python train.py --d_mlp=1920 --vocab_size=4096 --activation="gelu" --norm="layernorm" --norm_place="pre" --qk_norm=false --init_std_up=0.0404 --beta1=0.9 --lr_head=0.00429 --final_lr_fraction=0.0 --doc_mask=true --dataset="wikipedia_en"
Each number is 128 + 24 x the weight over its row's rms, rounded and kept within 0 to 255. Layers, rows and columns count from 0. The size above them is the row's rms in percent of the matrix's.

# layer 6 attention key, 128x384, rms 0.0295, rows 102-127, columns 96-191
size [101  89 130 120 123 127 127 125 135 146 138 145 135 146 140 144 138 144 136 145 143 147 138 141 146 139]
[[168 124  86  94 108 145 138  74 133 141 151 106 130 135 165 147 162 129 119 139 118 124  93 154 180 160 122 100 116 153 146 130 102  94 111 108 147 152 126 116 108 158 125 120 114 137 134 123 156 126  95 139 148 165 135 107 171 129 162 115 150  92 149 140  73 132 139 144 132 106 150  94 126 152 146 134 122 100 115 114 138 132 158 159 151  94 123 137 129 127  99 118 164 144 141 175]
 [143 116 118 135 105 121 112 102 103 120 129 155 120 110  82 111 128 180 147 128 144 138 145  99 101  96 135 156 101 115 138 130 135 137 136  53 139 130 146 146 145  96 140 133 106  83 135 167 122  85 117 157 124 147 159 129 159 136 127 109 110 141 133 151 126 149  56 124 142 121  82 139 135 125 103 128 114 150 115 110 124 136 153 137  91 135  80 124 169 142 118 110 150 129 113 140]
 [115 122 155 132 133 162 116  92 160 119 152 128 205 146 163 108 132  78 148  90 153 107 106 149 131 127 145 140 155 134 159 151 121 133 159 182 144 136  97 145 131 120 132 151 140 139 130 112 163 127 134 130 112  84 147 152 127 118 128  71 144 100 167 149 147 161 131 156 132 155 160  76 109 152 151 121  83 195 109 157 167 155  72 158 160 160  98 130  98 109 133  94  86 119 154 182]
 [ 88 170  96 115 162 133 143 126  87 118 193 122 151 143 128 119 107 125 124 140 135 147 131 125 121 136 117 171  97 153 109 131  94 141  89 148 161 144 145 123 130 156 152 141 122 139 108 106 143  87 134 139 122 152 161 146 124 116 126 139 137  72 133 167  69 139 161 157 138 176 159 178 138 165 142 168 124 116 146 141 102 131 106 137 153 151 159 133 141 153  92 126 163 142 135 117]
 [147 117 121 145 109  94 139 106 122 121  88 112 135 100 110 119 101 111 140 134 125 114 139 107 163  93 134 116 149 116 110 123 113 104 145 161 107 141 133 150 144 161 127 164 138  88  95 113 143 140 136 167 175 126 115 135 121 143 118 151 129 120 112 107 109 100 133  98 123  98 159 107 126 139 173 108 120  84 150 167 128 136  87 108 128 129 122 126 140 155 151  95 105 140 103 123]
 [150 154 125 152 128 139 118 168 168 152 105 110  92 114 122 165  98 152 136 124 165 167  95 132  87 116 112 198 129 126 141 117 133 119 151 108 106 126 114 124 116  78 113 118 126 128 159 124 120 170 110 134 133 111 128 129 158 133 129 137 110 179 124 162 163 150 121 139 127 132  95 135 153  85 135 125 107 110 159 129 140 126 154 136  94 104 120 138 137 158  98 133 144  82 113 121]
 [150 119 116 106 117 138 117  96 175 156 143 125 146  97 107 137 122 115 126 163 150 122  74 164 139 138 145 124 114 129 152 141 117 124 107 125 109 157 151 144 122 160 138 164 109 132 162 124 107 136  94 107 122 142 118 129 132 164 130 144 126  98 127 144 115 110 153 134 114 142 111 121 107 169 179  98  87 115 119 123 165 133 117 117 174 134 149 141 135 142 161  82 196 138 116 151]
 [105 147 165 142 107 110 165 114  75 151 158  92 142 136 145 135 116 143 131 148 114  81 110 183 139 125 110 193 158 153 121 165 110  97 129 168 149 168 144 107 125 145 126 121 101 125 139 103  89 131 112 118 134 136 105 119 125 163 169 135 144 153  97 143 110 142 182 126 110 126 102 130 143  96 138 138 109  77 143 114 112 103 126 100 112 120 103 118 110 144 149 134 134 137 106 115]
 [187  89 101 110 125 124 139 136 131 105 152 107 108 117  70 157 112 142 140 131 142 164 122 132 120 135 120 135 123 124 168 115 150 113 149 109 129 112 125 146 107 118 127 155  72 166 114 141 125 163 165 120 129 129 133  86 135 129 128 162 101 146 134 159 100 138 161 126  88 141 126 115 131 122  97 123  92 139 138  86 166 134 123 121 134 118 145  75  96 130 146 110 119 113  97 123]
 [104 131 113 162 149 175 110 155 113 160 114 148 108 133 188 111 146 111 128  90 115 110 124 180 143 153  91 146 160  97 125 117  98 113 118 164 159 147  69 131  96 160 103 126 155 130 147 164 120  85 149 154 117 101 117 134 130 145  98 110  81 118 124  94 121 136 178 134 158 108 139 121 137  91 120  95 116 123 124 136 133 123 109 144 163 170 111 137  92 114 153 136  91 152 138 155]
 [119 143  91  53  85  98 129 115 181 151 110 130 118  92  99 102 134 123 129 136 127 116 147 149 130 134 138 121 117 147 143 136 124 128 147 137 110 157 120 132 117 132 135 112 135 136  74 147 117 124 196 114 120 101 148 121 121 129 163  94 122 169  92  66 172 117 142  94 127  80 120 102  99 124 166 159 131 163  96 138  94 121  77 107  74 137 136  90 122 156 143  66 123 129 175 107]
 [125 134 134 127 128 124 164 123 116 113 145 137 119 120 153  98 133  83 113 130 154 151 121 116  58 166 138 130  67 150 136  97 130  99 104 129 107 113 107 121 101 128 105 111 120 140 111 113 164 116 110 153 137 153  96 104  93 132 117 122  68 129 107  67 122 137  99 109 145 170  78 118  96 108 121  77 128  84 116  92 129 144 151 126 132 102  90 133 118 137 134 129 149 133 137 122]
 [148 137 142 103 167  96 140 117 148 138 142 135  85 131 162  86 138 162 140  82 175 114 150 112 117 109 126 129 133  99 144 133 123 140 108 144 109 130 136 126  84 123 109 143 113 148 136 165 158 108 121  86 149  93 122 155 171  98 146 139 113 110 142 131 114 121 139 129 142 158 159 147 103 101 153 133 160 114 130 159 155 144 164 107 114 116 116 120 145 149 156 105 137 115 112 165]
 [116  97  61 147 120 132 145  99 108 138 143 139  92 128  98 123 136 109 112 154 116 122 130 133 138 145 109 130 136 166 167  95 157  95 133 155 177 185 148 142 132 150 127 108 162 134 151 126 142 176 151 132 118  91 141  98 105 129 125 122 128 134 150 108 108 100  93 102 129 139 114 135  86 120 141 112 127  99 216 130 120 167 165  89 120 145  89 147 130 156 103 110 114 117  92 135]
 [160 110  95 127 109 118 134 114 122 121 137 118 124 127 130 100 139 162  87 107 167  99 115 141 127 117 122 112 122 104 119  99 176 148 106 147 170 150 149 128 142 144  81 132 116 126 116 108 118 117 111 163 119 127 112  95 150  95 100 136 126 131 183 134 139 143 144 135 106 143 112  66 166 114 126 113 146 123 121 145 148 177 137 145 151 115 120 135 128 112 154 151 111 142 135 121]
 [112 126 136 198 109 127 150 132 100 113 146 113  96 112  96  93 125 110 128 120 115  85  93 177 165  91 120 117 155  87 158 140 153 168 102 145 110 108  96 130 154  96 145 125 139 105 126 101 137 133 113 127 115 173 123 137 114 115 123 102 139 145 118 104 120 151 140 116  63 113 121 120 133  94 125 122 146 131 133 112 142 135 125 124 125 145 148 176 129 113 129 151 117 137 123 114]
 [145  85 126  85 112 161  88 128 144 131  91 109 142 140 102 125 104  74 122 150  89  82 123 158 141 125  94 108 158  97 124 151 131 113  97 139  97 131 145 136  99 153 186 106 134 143  92 117 146 117 145  99 108 162 145 105 109 158 166 131 114 144 160  86  98 145 146 137 129 184 154 126 110 173 155 111 145 105 132  95 168 123 129 154 131 176 147 135 103  96 161 142 152 137 140 114]
 [ 85 109 119 151 125 128 102 106 102  89 118  89 105 103 116 172 148 143 136  79 144 120  84 108  97 106 144 115 147 146 119 120  95  92 146 120 131 129 102 138 135 120 121 133 127 160 136  99  98 116 114 189 107 115 129 113 168 143 104 153 146 122 149 113 140 171 130 120  88 120 136 128  93 118 138 120 135  98  68 125 153 107 159 138 142 133 105 150 106 151 134  93  96 145 128 124]
 [ 98 130 105  94 122 113 106  80 109 156 107 121 147 133 120 146 138 134 147  94 161  99 125 133 166 134 100 148  96  67 130 152 157 110 129 140 164 138 110 144 120 102 109 128 155  76 100 175 154 135 135 153 100 114 168 152 122  97 128 128 151 130  74 126 166 114 160 152  64 127 143 124 188 136 114 138 102 162 133 147 142 115  95 179 107 142 124 121 122 118 145  97 112  79 113 115]
 [ 91 158 174 144 112 120  94 191 139 121 126 157 130 127 118 118 190  94 137 167 134 156 133 139 105 105 122  61 130  88 157  99 145 126 155 130  90 119 103 122 132 145 124 118 104 101 122  99 142 137 131 147 181 120 187  99 136 103 158 142 132 147 131 149 116 185 144 127 141 124 153 117 144 134 141 116 140 164 130  98 126 131 159 135 145 121 128 140 151  99 154 144 150 140 123 123]
 [116 132 132  98 128 120 109 126 117 120 140 147  90 120 114  74 135 171 141 124 119 102 114 141 177 150 134 108 100 139 115 108  61 120 125 149 119 119  95 150 110 130 124 110 100 138 154 157 150 140 122  98 129 154 113 148 133 133 139 145 107 145 136 146 136  96  88 110 101 102 113  91 125 109 136 103 111 164 133 121 125 112 105 155 180 116 180 185 163 124 144 120 143 140 125  84]
 [ 99 109 150 102 154  90 124 144 107 144 121 139 176 161  90 145 122 124 136 157 108 150 143 132 135 150 132 120 118 143 147 129 142 106 131 101  90 147  98 158 139 160 130 120 123 127 103 145 144  77 122 127 130  91 150 143 155 146 152 101 117 109 142  78 135  93  90 120 107 102 154 148 136 112 137 151  91 166  82 129 102  83 163 141  96 116  99 132  91 115 146 125 141 132 133 189]
 [136 122 139 137 179 176 105 133 137 116 167 118 149 152 143 127 160 120 105 162 101 119 134 102 136 142  94 111 113 133 187  85 123 149 143 104 116 151 132 133 158 157 100 117  96 120 143  99 145 137 116 132 130 117 105 150 106 119 102  55 137 110 127 104 138 153  96 175 106 101 117 122 119 158 156 154 160 115 108 110 115  98 127 105  97 152 103 123 124 125  97 123 104 115 119  98]
 [ 70 112 124 126 131 119  98 129 138  76 112 104 178  88 113 126 146 146 148 116 166 149 155  93 147 130 177 130 145 134 122 101 102 113 142 118 102 122 131 127 140 112 143 154 143 156 140 148 145 157 140 109 134  98 129 166 142 110 134 143 110 140 150 158 108 152 138 180 121 121 112 140 169 105 176  88  70 138 137 105 164 135 139 125 135 171  69 126 145  88 130 127 146 121 104  97]
 [108 168 176 156 118 137 103 140  85 123 101 149 114 114 153  84 133 120 113 121 113 107  92 141 156 166 164 155 127 133 122  81 154 148 148 144 116 137 146 148 105 150 112 116 136 103 122  97 174 157 148 150 112 121 123  78 109 129  97 160  99 172 134 128 135 103 124  67 136 117 130 160 128 132 131 152 143 119 143 103 160 135 121 130 114 139 126 131 160  93 128 151 170 123 137 132]
 [150 182 110  84 148 122 145 143 144 125 120 110  89 109 161 144 130 114 151 136 140 175 102 136 121 138 113 132 149 150 112 112 146 106 127 169 175 132 116 118 165 108 116 159 113 158 146  96 131  94 126 151 160 127  99 140 129 122 144 131 125 127 136 147  93 137  78 126 180 154 150 127 146 150 141 130 120 156  95 134 125  92 141 101 143  91 139 133 124 140 165 134 116 120 119 138]]